config.toml
num_attention_heads = 9
intermediate_size = 2304
hidden_act = "swiglu"
norm_eps = 1e-05
tie_word_embeddings = false
init = "trunc"
max_steps = 4520
dataset = "wikipedia_en"
Each number is 128 + 24 x the weight over the matrix's rms, rounded and kept within 0 to 255. Layers, rows and columns count from 0. Numbers have three digits each.

# layer 13 MLP gate, 2304x576, rms 0.0347, rows 126-219, columns 144-191
137136129142114125154135109120114160092091155075147133121104201107165117120136107121129144158132132130169127176178143120120172160122160133094055
160148185153130165109136167116140145119122101160122102100154134153124177101149125139117158097145141130129123171183133123150144143130141095096140
136121126115114104113139125146124110099118137131156096115115126162166154169116148117160094101154114138135115158166135148101168098130101125120079
141103096126115135128138086151149082116126130119141136139135093093128125105119119145103098100136087126068169115100135127122060125102164160157094
108120125162155184111126110125102137161148118112117116123114130120118108137109138116098108127124137127124143152094101123144123087140127112110166
166193122106181069101147110126173115146108164147152118115132091144165123107092154099109111159154132113110186148122116127114127091202119121134101
105127167148155128090116128119176126144099171066141152169181154114131169086135155140122165115116129120120150114108094094074121107131174129115138
156135123113125138074106117163099145148138150120130157131092128173149135166131106116141143117120090143128132113133143118101130141074114145135097
114153138136080114142157103072160097153173072122072121102118158113168080125141123175104114146121158109139150104134133129160116148121177111130131
128145129136108107128125109128132169120091129129118117131107146125094097124141115106088104124155153129115114116125123106105136141129153096131162
162073127122143108146104125165166113144120121131135074153111171124139097148139121135130098154176105140108159121134109167139131098122102119160113
148130141074118150098126156136139133159115157158093135141144114061123102150139129154140131170105126130073116145141122142108137098133113110158156
080080146091170141129110133144084155085148091147162110148130147103124179127098107104079131123116107115122138154144161148098069076090134124176069
098079147110112157112129157131119111106158143165115105103149079143152136128097130111142164129156148138124135157157156154124129137138131118123133
119137159089085121130127154133056088158131102158102126103139158129151169063104110140118160140161132160126131110160146139103135128168152111101122
119149095112107097129095128131117113099125108073161157086147142116152086118069113166123070085082092168056148136102111104119103146065185072130106
128160122083103107102122095108101062149103122150095180116198141121119113113125112145119144152191087129125119194081185137066123088109048161177104
095137131132112121147127127150144164103095155113129147152130123164132132106121121109071132100131083108157127124142116100184139141086147133130150
155117146118133125117135168144094143134123116124102160114130149138083165124150123125091110115119148119112127106117123112079133120158074100100123
097115145093189141086106102110136095138086119145095119098160140123164137094136128068142102119123107148147114126123169122152155153100120126135124
140078114147106162129136139102125116107138139128117129099122092123103119132116138129128128127153166100122146119139095105146138140156108125095118
125119180143125120098125101111115141139137128113141139107153151146108180160142167106157147098101107119073176106119146119150134145173124101149130
078162105141160158095103070142143118120190145133175163157141170165129135152104139141165170132126163159096093104158072065177137161070074087133117
135118157120065115108145101125121110194134118173141141066143133151106134075147112075157164110158109161124119079136140148116123076135100110139123
146111100099139120171093108118162144101159128166127138125153167130113081133129127150091112130153096138084128156103118125107125114099106132137140
118144126161100156146171162102171148104170098170174144088104096153085142206119101125084169135174157109062056133182125153194163127167150173111095
138112137155127150100108135099099160139130191093114106105130157130131154077103106108128137144152146127088086121161158141130071133143133155152148
141154145114132137097130118112096116097122086111134111167125120140123111161137141108102129127125148133126149118141147129153125112081162111142126
126144175126127168140131133148103147128145102152143132115139152122142125083162127103174126127181128120116108153159151132145159087124118138131110
105130146138092157160097066117131158126152170111032108136159152134159113144143137127104131111117125141124122151105151143093140148144120147105137
138106155120099105112145152110174144135123120093169133157087144157070127132129132165130124110115128128112136121130137135136156140120137110078156
104127168102129073066162118103086087112144181127096130119139098142138120099118096125153144123148188090203122121146135153105088133133092104170205
122086117145160144088120116157136123149164131155161117125068121126071120171077104111125130160136103107170128132097134133122150167140122112105110
144128109140129140109118131131154163093114113147115132121142097156072185096148107070125122110099162132104110092124115181147171147129102099138126
096163133127125169152139111095127130110134122129132162140115104122144169097114112137133146129105144120103135119110108113157154107139119130143182
111115165095130144114124138153114142158104158104133157133096142081125115096163167119098139147153089170105126126117112113101146139118140102121104
133100155102123084143126117113123121108163153122133165141149098128136153166117103139082106091122133153118128112094110165154137156132110103170113
174091111113143140114126119085142128117109144127135121121177111189118117128118129126101096105145136127163140133135180114092161146139103121118122
127143145117123142131123130134149151107182099133149147108140138152128103111178115096135147134133107130119097134149135108128115118148094147137088
133114138141146104141113129114108120134092104080095141117121139097145150117107155102129122154138140128118110124118183124150110132097112106105138
150144122102138177144106146168135134141129089144112109132089124125129181151114132113145124139129141124130130140154139145129128157122127116114120
151143158160127113099159118116155115150107126147159132140138134118136160093127065132111105132076132161090157138124095092101145138105166142100153
133111112087102130103149109127114118124132084114158118092115120160116141150146133118137127158145144141089092122151110103131121142091158131134119
149130132110160154128160118145127102117162103106142121131103168116148180151145157136113133140119105111154161087155143115084127142143126140091163
150153101139105125129103126155151112110124151124072148128069049140134143083124141130125123101125144128123145128132105168156092132142136113126131
145146129142115139142170124168108118127152151141140128164188129141144129096167113120159135184087099141166111164137168125117163141111128102133097
130119117154130160101147130091139138052140124081140125110135163161130141145129134136125149134129118129135133120173141098094146092132132118153144
119101155153167109115140152143121137109092154113142128070143153129122124157107133164168096124125167103117111079110143148107135122101147132119168
101139127130163129099103086130139154108127125217161088168151104082103122164119155136118139086127137127108104119136135082166133126153196176153109
102137104118129110110103134142143097067104160127165163155126144089108108116112126179095117160116122103134128163134083163143148107086142084132141
116136064111138104123072112148118150112107104154093104130115135122142101120098141107150136123158136133142095131142107156112088135132129115115127
115171126133127076162146145129157114137110180115138110111138127082149127118164090124122137163130120149139127113097088103145147134126125121135142
115111132159099167135116144087140125147151120134117161146128095176114154131143122139116121102087159137107181110086100127126124131119108108163173
142131130132144161122122133070146120096147124164140146122090131161102136130111089121141125128098185085120145080108075136110151156205138105154142
073113149157135154157104092124156119109089173129152131105117136140135112119095144102142118139133170126027132139118111076090098154136161113113115
149116127111146144131125144097120118100116137137119123164150107164123151069134137164138122142114180100114150160111125077142164120148147096119129
151136123111149143157126126148090150111117187130103120151102160160145140145144122154075128154117106132114139144127095124105074122128144096168153
154117145112130136147156125141115120118128141135120133144184140151093081116130156108107116156172101153125122084135116107139097124084158130163135
146114124118133111090152143142133126156099072105141141156138127150129088130086092117152134146119123068119139139138142111137141106104142085160127
098122133122129147118127141113143103150139114109136136129149130154108101144164147116117126134140107169097127117148109084131161125109115100111164
121065137074106135125136159065133138138151132109081143123150139150100139138150156129131131117125132147111092128148124117127138131141139179106155
137114099183077151150141130085143113121153139110111147136102092135162097130116155152082135151144169093093090145113158143121140147098134104133128
133178160159098131160110102099077106136154157059132112159144133126103094156107165186136089130101138105106130120159114090077185154129181121096143
135102152094115117089153130123117122163076134117136121143094116142122095141101139122118111118127134109175144135152155139112120112146139115128140
121064104149104146157088114136125160102132137121097080113165119115127150102158127140088119119120146119146164086116125093125123123132090126137103
137135118124164176166143092126172138114115113142131100120195142143199126176119082116157165112109148101124115080097097100197142152162134109104116
121108129115134108140190129105125142129124092159130146119118115117105149118133110141128157154092114148140126098118156163123131076105111161083148
169131124123051099207146160088104093148106149152085171166166103119150128184152145078080106106108150133180149117186121095099138079144134145073108
116180135104116137120079098144132095110133101118154124106108104132148106086142117116131132115176167116193139173141138112129142128121118129129132
097107094124136136105147150113153125107084075111090137124148126160083130132130118143148142189132146128105149088138090162157139146092160130115144
105138137133134137152151114127137151098141113106096143115100127088152160120137087120109143159154136153144135107123114102109152143120135137139140
121146141133100099119156103147097135138154144119092081131140112143114112085133128133164146160152142147110117150166153115094107117129129142148149
150089148120141101108146123131144153117111145148092137123105137150091102132155146107092155101124110136112142147109128105101105142137116100142111
129126128118115138135119112114138128136170148137112158114123149122104149102087118121136098117127145121111132123147095141101101095119121113118134
137140150143164099072130137095176144135112112133114155155116082102165132140135110155062125100162130133114146087192107146148172090104118109088100
138129121119086134197150117100120123139146148117118181097109111111118108125155100133115138109119134104142104145129127128154132133113134153143134
114065141117106127083122077124074112103155144061081166106073118156172124111120158181106100127087111129080169151102136127156155177110116151103162
139131128124111146093175148115111094125148120136121166144161135094095138186108153132148108137147097102188120122109137102141106133070159099118101
134162088157114121120153159144120176149146134106128134135122103131152114085152113115110150110137146137085114130125143116063078133101125129110154
102143143127161119128097115110118131108148107112184145147090110116112116135105237149121151155158152122153144097198119125127150100141186143100130
133146140140127154152117184167151129134113108128132086166100124148155077133130117128121153115168119139136164118120136122132109160118123118143134
124141184105138093148130133159131115150083143161091113111101140107161151124129115193113146125120121153137110120110142133113125168130115136137118
137117108117103134123104170111139124130157126105141150098143153142127149080180122144140121129133132098076109097137122103120108142118132156135146
145138139091115130118147124156145173107189142139083120134127122138126147093118121154130145116148087151095160152120156164158122107118124101106133
114144124097133097142119127128164130087128117143135096142126172153140099117105160161103123140107138155138095127103133116157135128116125118135137
129157133135117102149165108089145122094128121129143136114128113119111139110116142117132134138141132128108141137150153130111153133132126083123132
116125110100142104115098180066113124117197137121147109143154176148142154125138152102127135118115127161095159140075144109126159148123156102120199
132109141124144110130115134114121095113123136164120176144134102104118154117125128116065137157159134154120131053137119149143108110117150136193173
153128133128171150088156164141091046127147158124092107125098084126088133152165133149079108117114081131079119154114148119155134118083102131102094
124127102107104127121147108107117122128111109147092125160114142160126121111136110101079127131202136068131156149119091117137166166147142189130161
131127152146152154115099122132110109087140131133110131119112115085119134144094121161120175123117174126102157112103155133171138147117155140104166
117118125100115108124146166105162134140075067116148129132117168109164119131160144123168152087150103104174117106163168173155159144132122131132158
124093119126111140120111127093166095128120155109118119147115144143122094156146103090118119135144102108125109128108115138098134087106134098134121
167140105091171139139139092105137130107138103205161157138133154107162137136145137106129124153137119175099136101143103135148162113083085126102176
# layer 13 MLP up, 2304x576, rms 0.0347, rows 126-219, columns 144-191
140141104094068151140145147113104094136110143098171134099111131139095117102127156111161137094096148114133099127143085104092177143142118155130088
150117155159079128122117116122117149092132100077139116148123136143072159137147149129133166126113150159109106140174137114165133145132091128074152
134134087142142142105115107112144169140095091146089160133127096099090124085143120157137147162078148118130105099081122115152078151146163129118167
141119113114162168074157157098082157143104157119139150145129150104143150119151134122144125123115126139095129145088161114125156111102110148141149
123154128110079148144091130114156133144130117134116123109127153131127120104157115121160101171121148129097122142115124120121078084117154154109144
130108155114105143094125170133104101120177174120165147138142127123124149120155179130135137125161127108123101138115154134126138119131126130124128
103159142118093206153131127183133131139125064134107113137134150205106170123132144131118165115150121135151160149118085098073122132102154111126173
158151130107123127107114141090119162123111188101107113144140118090129091118124143136165116150107109173092140125149176129122153139112132132095131
091148104093072119150156123116166114168172113090135122088102145083118096157141145183165137173133157120121151160115132130142165175117129145113108
158172113088140122111147137109104100103109117124167086148133095115111085117136153097087137115101136156144113097131075159119119132160135062120147
134162131122159098121126106097118144115147138103089167134128132148116156130083099127112165126147122124152114117101152123109118139147161147087092
111172115125110088150160145138157092122150110111121094174142105117112132134115140143122137140143137104167112113086135078145093117116110115103134
141078076122141136165143072160115137154100121169150123062119143162102114104191105123174105144139137152149110174174119142112104088109220112109136
111132149147107119132151087135129124108122149081120144136114102120132135148136122113173129127117119111136109100106166109123135148113157116116139
127133195135111125128108128119099140139128132097141129110157148124132107044091151118094175148126110123110115123115157148110123125165138122129121
076122124087101200138139128083115147161142131117068113198075146156063163178227167141113178123201113111121141129144134096115107085180092147140134
087146142095157082150101180075081099136120113168069148174108053104148150096139165133096167161151077108089135171151130131117143131092119131178169
131143141077159108136139126096133134108129169140143129125119183124138120152128092148143105123140123123088112103072107159127143122186150122131132
125124107125147171157126148127146089121155099133125135150108128116115104144102153149084162128134154151119122122113129087144104126128154089160127
166148107179081145147163149129137146134117112110146096110114099135109146115137131111104111155115145126106111135113104117129165105145097146154130
140116138076103143118125146126128129163139113097129127113086141126121077143105123111112131144141113150132142114122110100121126151124099145095177
140136119120142101098135135152138145088127142181122144145145136144140097120140129100119147140130142124107113154095159105120111117110164106156064
155154108190138121106106073161154153159175125137148167141135186135100141141123099164132167141140155122159159121140157161148166172130030105144139
145118139149115109122126099112105124108157130142111107108140098153139122150129103114136086100146130144105147165139137083113117130136120121103093
125124129128095099136119108170130078092138122116099082134147102085132125147079174088145139102129126117092119126118115172166145149155083104145102
078141159098123114154159127148111097095099142190117138118135139164102138140119122134164104162131130124090100133142140112138158145162208166115068
147179155106103174139104162137094130164087141135159136119127137106144143096123112124125126144128148098101105176123159105151141122172099129155086
169118116135113126117142107147174160097105121144100136122127120143154162105140116123154114120103159098123134138140122107103145137165114114117135
118133138105126120116139104153124140120083145163114098089111150130124153119153144125117137149168142140136155097181127126108153106110089134149103
128102135124116151126165101146115129141163127126121149143128126113115154105105136122102142145140133116162125099149152115129137127147167119131190
157110109087153125182158113114135104137155128147119137139121104132143152142133136112139163110158124114091114136170119122114105149129101157132090
092086137138133099103121146131078087097125114183108104115131078126153118093127114130120118127143194149165190121104157118136122104152115059142121
102171129120137106118154101131114131094103125117087154109151106174144129095153125129147161139130112132110173141132096134094123122125161140149125
162096092133168133087121131120141142122095140093131136121102142141134160131168123110152137116122147096113140127184139138095144139138108122127119
138150154171142156130109107100160138143141114124108111106123100102128138123121146150110126124147115091117100161109127143091079077123132104116112
113107183125148157131156137151136147148124111129130154151148122116153103121167156111123108119123081143111126095141125110140150163132132139131105
100158095171160117135117171133123136138113141140140150148121127149146135123137106105150140144134153106120125163110111140138101134091106127123157
130069133117088134134098161121139115168104128128124171126126113097144121129120119115133134136126089167123107122129133120139097159165110111146099
093071162100116138116108115123124142105130105142143141146137184087155149114112166162107090103148143150126146128108112155108153097127128145129140
128153127136118149128138146154117101173091092148147128136096128144152124160115122128127156126082081141140124039116163071150093113119135094125094
107135140163143143117084111119085096103127107154157121156148145124149135124119119128151138151123133088103113127130116121163128114061143145122132
121131163090077184134128179077172119121130142139082102122137160081150119077152113117151101096117138138138123098160123145103136129144144125137123
125137094152139119147152121112149114061110122115147126153146177191108091090105058144138119120127095153095171116126117134155102163123149117122126
197118126115143115111092147078109170099145143130121152088070159114189145098144152133111107133101134137124168172144142103117113133127133120107172
153151131139170120117097146159129144122098156142097159109103062135147106061139111102145148138105142136117133131145135169127130108099096128108182
142140099115123117104168128174123167119132095127151170134112120125094066116158157114113127109148141119123129142105107095157121158130098169106134
146108148115101083084111145084130160107140139136100123108122150113132071118127135158178084185135139109123143106163099129114102076068160055160133
149117106138125135131108117187119190133119127148130115148173083154087131132087194131119107138121141124120149119122137152163137138144085119098159
126124137108114156136128135119154138128147128145167104120147135182097101154171108115117104158169144131133101130135155103126106124105124156099126
117116094101132129121077151136148140143129131148159148134111124038082122107110102154100122149137088116089145141151120157144152140098142088119122
154152143127138127138115112112147108144157118117165125140098129139157095096132114124139135144161137102125105136145135148112160097118147120113115
131105113128134100102144191118138147142158117119116155102133131133111104106144114155132117164127100167113170101156110123108127137142140087103132
130112190113113158122123164083139132162123159083150122146118086159131145149096137163156117122110088105138169140126137170122122103110134108106149
135086096131168157125114121111141128096143108147153129135120177100125131123109128119100110134146123117130080091111129122124120135149148150089129
129131152031184145107131148077123172169150109110109122113162108125132117111176138176102165150113139133153125172088132107138196058124127148126106
100148091163145147096176133156144121152140109118151126156157134089140127131116089122129127106132130167124143102128081181145110165122143146160137
116104111109150109130107119118135133158102100128091140135131151130112150147137097118151127116103117122171137121110106156086149134130156140109132
155145081141165139127110132106097128120124155121154164135150088109074163133146145119138156186142113081127106173137171158113165129092095145133120
140110159144179198133123147119123107139172156156132130151170101119131126149145132126149144131141105092175125133090158113125118127132118132109133
132173117107138112140103117100106090103111104145120131133124119111072127130088115095141106119124174125124101119113144132107102119167130168104107
124127157131155155124119137092076126100109109153127094114110139155123137113156152126072106142120105138133115130100141129137143066136137138147121
136079101078170114075124090122131130131126137158148137137115135100109156160137153139134132122163117149165114179127105145152145106147104150094071
134122161093147155092124157148141121103107088191080106107110139059143157118129109160084165127149110089148089176068144105176097151122076118141133
128127122111085110095144132132130148180134105127109108094120124112137117139076164201153091157137123147120098089134175154140148128127157149143138
128128146151148146089141091111110133160108131142111109188080148119117155148116150132158098152116110137099153157134142156152104127127160108125121
129128174120087112144096112141145109138161176107083159129164127115147057173137123144106102089179097098111124129122136139075088159143164126163164
108163093110106117146145153160122124122133110138195135123148125115123155109111145148130119136150153130130100140160143122108131121131139104159138
123172115121089112207179200136109110126116140111118128141141099133209116168125137099061111120109151106118157125192132111162151079172147145096066
129142145102179141147126130119145130139149094210120087132097150131131107138073098147132133111110075115159127137170138144123129157127132146139149
129108139121120122124125129106120105092144168158117159090137119132180151114144123087129061117138071129157102142141067120068123144117131142142189
131125175138153127091159138096129124103132145138131123158102127123148179178130136108169115148138108123114121124152113110106104136125128108145168
136095102125133080151161076152149148144144087125091132107141132141100123122097132119148165149152127141133146085124130133120112107158106145100160
095104140129127128130100092134083131110136128144126135133122123143167133100124122114117149147123123093161123133143129111171169129161151143101128
146105122158153124177150132128128149114098140114119086162055146104149150117145137086130176125154140122132140113170149139130140143130159165116143
100149175120090084129140147145126101137085115096123124125102136127106104132165125156141134122093145126126117119105132095109121099165119135155100
085159132168165118112092124133152162124122122137144116110101140092133140082107128111143141125126103144135110138191170137092141098112129140127111
120060130162115131125143137120118127115122127115117112078098116153194185109117135132089095140155127109132119111126109124164133150164092184110142
111115137120164160124089126144122126068143110126196149114149151143161086140094085072136152118137136115108118118184128133139111144144092094114137
107156123154071131173137153129113149148141111136125126143120149114135109119118152130131138142090123122110104115149126130139119105109100157153132
112136089150120058161105126117075102066175104110120104082131099145120168123124142135105128095122099148134142152091111105110079128198136131123094
115117169135148115110180153102103138089122124142145102158106145106105126118099132114094139082092116116164160156110130135115121093152133116161100
118128083137122149087170089130109125089114133082086147122160122133138122144084124124150096152146089106137150132161129135098135104121145146114116
144133154170150176149131129129084144083147115149118161126104119142091137104120157146083106115117135163154082175111129123070099097141124126127137
153139127089161117168110110073152106120093167155106114094122140104136154151115119093130210117132142092178119118156118168128100139164163164160098
134119055146077155141142098136157126118148109124117130132116120125136129117148104099186123113142097151137121111126114141110139119120139133107091
126119121128135101146080151110106135132108091164137114173125122100148127133125114131156093113140138146128147134153118111136109145154107112147132
136177116111123151136117141135132086094184101137153112175164101072072123148130102116160149132100091142106134144104158126120168106149106133113113
146146149112083142152159137139145119134122140169126109133143142126104124121075152152095124083110081131134144195160102103114129132120091097145110
071159153134145122146124149124131183097121116129132116138103097152148144143150120131095101130137157140129127146120116122119142122137103149126148
106152127122119122114158165090151099162133128109128138151133111171142119107094115030129097121163120089105201116148142102105117138143110129157142
127139156156154133125140164064114073193103153167115117128170145132106105131128112128153130101175166130148120092117172147136111148137149113123147
127123166142096110118115127117115125126170116101128138111120075094143141128158082103102153123136174124119129114114173077133089151118118126124113
136155130160131139155143144101160102119117143131182087139150114139137160160132087057136137119179139097113078095131095146138106147159165115143191
140121120118119124133138137105095150148124097138119115134139136142167123160122142161116154137130122103164150142103155117120143124152086116146130
# layer 13 MLP down (transposed), 2304x576, rms 0.0347, rows 126-219, columns 144-191
151150123133128131123148161092128120150133100099185085140100111148110089087143119150135166090085120165125127134167134150089168111149118120145080
121166105121138147134162129111086099139143124111144101152144135123086172138163099147124126149129106152086125143110131122150182073131162090108143
145146123156109152111149156147093122121104119141150123126124143139133114188079141164126140110120117124137149079124118108113130136094131125170146
145113083148093173126137132160148099150171103125112076131149103086115129098137116108148087143078121141097157105084184094124146124117106151110162
163146125120116136134112154093145127129132146095103136137133127099126131166169156156134124116132137111092147114144131123141117107134147190130169
127175110114126130158100143103119063139148099166121102143101139154123103092111112120152102145145139118111129101119120151156086116156151108125133
120141129126088142139145108134173152136131104141077093136160126163109104111151115148146157128122106125107124150098096106137132140119122138137095
116147179110153147063149093137137181143134136131144121125132126062156152089140152119172109094143113104185122146122157128167146117127073132108095
144137130109100128111148073106142126181177105084116151172123150091138131115124150161171136174124105114146115145081148146163139104118139108160125
142113203082097149121116116111110113105139122148140131163108110072100106107159156119116081103134134172082116106128091107162112118147116072110113
123152169177091110117120135097134126091134096114110118117106157152153115166089097101086130138140107139104130136113113162083163080122159113120136
153108146164118159149112155164137091149080135136090114148147142085103106124117136155123118104114120130132139182112146119113113160167095135148102
121143103101126143134144090139094132124117158104150087086119164146100135086106124138086103124115140114149110154147112130124153149122160125101067
130113109120123121137124153136109157159147108108155130105111159161111114149091140155132086165095147163137150103121156145180126155148115124171078
136156118136088089161135110153098155143141093116104148156141124128139112154096097115157115186172118134072143186118111143106157126124138096132154
131129102136145163128137096078048136156132093109108120152152141137067110117128118133129113183142132186082149152113134082147113129123127140103150
125131131131090115114095113122154076141127140195091122169134177103136132121145138165130139122136143129101096149127141121062151116117097111164153
140162150170102120129162162132125092148115105122109112117174121130166123105121163114149109155085129116148125112143103145102117115151148139096107
101088115170178115151125129092151145140153149087113137119143156136144120128110107103103127144146114117150138130119091128094089149121100153123134
100090131090127154119154117114163153132102123131103118143153125107105113087165162125138102128119178122152154146134145134115124128140147096085120
135114113133061118089129146165137087103123125144140133122119142110137098157129149162155111145134095153122117144161090080112109144102081149132150
121118170140145173115073120124128116163099149141139135142154125132118147104156119093098111123079137058129129097151082135129114062184127130124132
113106160093126135107133196130116090095119150122114085121156065114136107120137144111125091130113106121134107111138136114119120101153148153114144
140161135139098122129130147153118144093171118165160115123127138135141133100118117127148134131153086155119154122125126130139111125142111145120099
103144140138130129104082130121109101136117171079121142093123134145122123156115148157140163140162164104143105103107090156149091115129099103169104
168140121149123162118166177162167138182159108103139118130144128158140141140126126161107122098107108176114165142110088100109136181161122108108106
101115161085115157091102133076128132149160174138156117085141124129128148099093125113124126122154155111098097141110146149161139132141094107100135
107153115118135161093140160128111156161119116098133140130095108142149095135119085107111151123143136099131152138141115105136099074109073136120113
155127153139143130128148148153153120101121109117108106128156158126156121133134159086126135159154127113135136102094150106116120076134134121114131
130105153116118236131174103138070129132135151092152091139153112090113139101169189166115115127125084167118136120121117113131136173124110108099098
122105159129147124155129111147121151072116129140130132089143127122112145161095097149114114092130153105121133166118100089109126147138133144136126
118132151138112105091166130122122122116126151154120126118152128078114120064130115139159157146088168170156143107120150122131104097140134124152119
137142113158111107141147071134149130079157126120169161136167142125165110092166133103121152112132169165116124133119123094140137116120116102154116
112135126139147116071114163167118144131100103127146156150132126132097151124166152108097121141103149162122130119143138172115134129139092123120145
097121159128104113157129084109103154099106130119111077105094145096105147119140114117093096077131141089109125123160148167143137113119116163144126
127165149155086130075133163126152154143109120103124171149109132127142109090146118165082177135139130132160141115136161121118148136166182127102109
096151149155125138168115115141073156133124146163157129149132071155143140116128124148179120168146117124140138147138135123117135114105119111107154
078120107117101122134090150106141066137107155131136125118113103105116144121142150130153128141157141176116147114111109130150090156149139080124109
146113124114135117098092105116131113156136139149124115187139135155146184085111135148121153115105156136129107089165101173134122118099132132150128
091131108152127089118092103154139102140152141140183142148107139144126093157117075136142154120107126131098125105137147123145155157147173084079152
172096126133126124149113071155110149114122164119151105143077111104150108119137106118152167140121119119085114144165145117108124171103138112149108
071163132112132134128114121126148115132115125135146079064129137101144151114129122123141121109077115128130098145143111081128118141154131136167127
144083090088078127144143167140083084146096061126130094093141153134128064137095095102168115139157127103103141141152100124128179148144156109175153
122153125146104145129140121143124106117134122142115111122110191111109096158119090134168128155187148095146119134163131120095129138138099164144153
152119136104161103107103090159188158142132144137106136178128035083157105091124117138134104159152131125138128096149105155140103123173151112154154
152147117074080118163153131141163158138092134127137134132111087151110118104139167108163094126127119145121109135112137113105095161131114173130093
133147147129133127118105138137132084106175116176132181094149134104156164090100177133134132150140159125106092141156151141063144134117169119130104
143091119137129168112145124130154134155112120114120086122167111126119108117085114102135184135124147108144113140161116174145104149143076118139125
101122161130139116165072133105146110128158102140145131112152167113154118120141124117130144115145172143149099106156150109142144155153095151092133
139121094121090133140133187155155119133109142131109138128110147077074134123114094184094144161130081128130150169107117153119099106117136128107153
174142088148138130145131096147134132098113163103164107165085126155148150154174150152137143103166121180099082119133113123130113161100114115134133
119107116109136105156116132121103146142153128109133105127141181148124132172114112144105106128111100128134145169183114129157128087114091138134162
074135126135101089164151103130132139119127088122131119144048134123177166153124119138133130128136140122106141108151136127131122119191123115123106
072103117178186171131110153101101150116120099152147118133071137098161139156108121158148153112139124127126133085137124129176123111180130080106113
125159119119131127094124093122172141098100120136124123107116129168125142115111155094109141145088178132118126150065149088122155123114144119116116
112119121157147150131119139092152145134116165125082190160137157118160142072152069144152110125110141127089132138138156162129147171141133106154153
169135102125094120094117173161108119146110142136129145130124129115135118148134130116095100097114124122128115153152141106173132135135136151089080
107109121167113128116167144142143085113096136116121090147131115123117117178123147132157166121152112132163107176129164131128129143118108148122070
129118164131152160111121103171150139142157123138118090146141129139122131144104077114113163119109125115157150133094155158127149128082106132131136
120111119146107137108116124146111092126153130163130107129146177115132147128090117099169144145133135114114118165161118153129095183122088117106138
132087144134145192112151119128084118147105165127156136114131158170125122128132114124111161145087109165150114145151128133108141081113159190091135
137107061115136121068123134123108142167118096122122111110120161096090131122124164131128169105128122111175153133111143148123124158192097132143110
104069117085146088140114166161145112126103099167098056102131176087165113102121133109135136134168119133128086155138130090180105138139092138113100
119161117139132182141143119145116130123110123121142094142121105151109096127154118106139163124103120106151116150131172138114142131141109101128149
118128156131132138083140072116117089106168131124085143077143132105112180075133114143112110120127103119117143140107091134119114101086126102075085
148160094127130134138128138151136131157128098121169107133153129141164132184118140117103085098164136107157111110126117158136128112147159122124152
136148147128107159110158147126135124173129151125122147118159134174117090126166121150093131129130119109168130126102167138122146120133166150142128
147154137117118140137121132149096100159108090143166105153141114106160118189151112080148107144128169071145137079142132090165135116160146134154112
089132132147131166156125123127153134108111106157104144140111128169121119167086155138119132103110165102166117077099096094114141132094149128123136
155081138127113168123123098112187147125125158151074147107125127135112159137105097147110147141132111147102132134180106131088116107097138127095119
109132166149143100167154194112153146143157134147116153114078175150175154146124152091176134119135131126104115060151143114115085133090111131142134
149116128105106113130107120128131158131165163147090121113140140115117137154115144132108142134070145116154119138106157158155116108121111117118140
103107129150168144108128149162102147140137147149140137138120170120103090134130126101106126138124152137101139099138123119105126118135134159112134
131090112099171127130142131127157147123100126121136125163098112080185133166207084114116108135131150142126158142125150105127142146133153134152153
128118126119132157144131133120131154160114173146152089141118151098142133079103139127148149144143151087072123121161096174083125132161158127153122
147145154163188129135098162141120151103160142101124079113101148119125141119188154140226144094129172103089119117152104085132129102104095137124132
143116123146110095125119102111135118124155113148136151132121188086131147175097082152143096146116129171143097115144127099156150190148113116121112
143100111134093150133145088148118118094148143095145144121108158173134130123099099112105114098102129076106089122142118148145048193150043073136135
137128151094162148158107161140102121116078118118103133129151161101099133203123162120142135132126144094182098123140128144133134109119123123142133
121138154131143128102118119104103165134154107128173140145089105123101104118098160120145104138105135144165105136146084139115144115137151151090109
164143151128156080124124152162128093114108086107117143140139156133106103173126089063154117123157109133138129146099148150151128130095133083159109
140149117122116116123146104134139114164104092148140118090130113131172080135099141125095086106109123175133152095126152095145101163125090106125105
178150092153170127172140142081147123129142081111148117153122138120152112146100137099131132130130144095136123109118113139137145135102139116129114
094136148118137156141042095080144128139139163130094089157128113096139152127190136131124147125167134121166122111130097158142123127175138170125104
150095140157125142141153164152115127162122133135146120135130147064151133134118111094116158121138092135167145136138135157106106156126125126107086
128121133151119115126126161127166116133086114151143135176160128087128172110093098139112143153152141099140140083109102111141140117136148110158147
162163139158106126156151119174156125143121082114119106117151068069077119141132101156120127081119094103164106101156120161151123103135143151129079
177135109119092149155136113114163167127146169170111135130104109173124134122112123144138085139068159088131143152133133146180109174103115113107111
084160130160126115145141139154115144111098096127130151147143113129112143156135112124082107137169177118125102126109109125115146102109163116157127
088141138162113086158135168142109149069138051122120107113159115130149122150115085123148160106164119126158117095135105128117087114161153143100147
160108158157159126106126131110122118142079130149083151170157113105112149165109156095149098167170158135139128184125111126139126112142168158148112
145155120133124117121136151116077136125084055149150160072158130104168126119102132104107136126095160125152133139115178123144148167105108092143148
117122134135140154106120117111108174144129121165120157097150172116130134079118118114144100124154119145144100097149145156086133124152085110124152
154105131165134151115123154144135129140119137096126175107098156114128141123117136152111174149141138098144116084103098145130082145087117093108090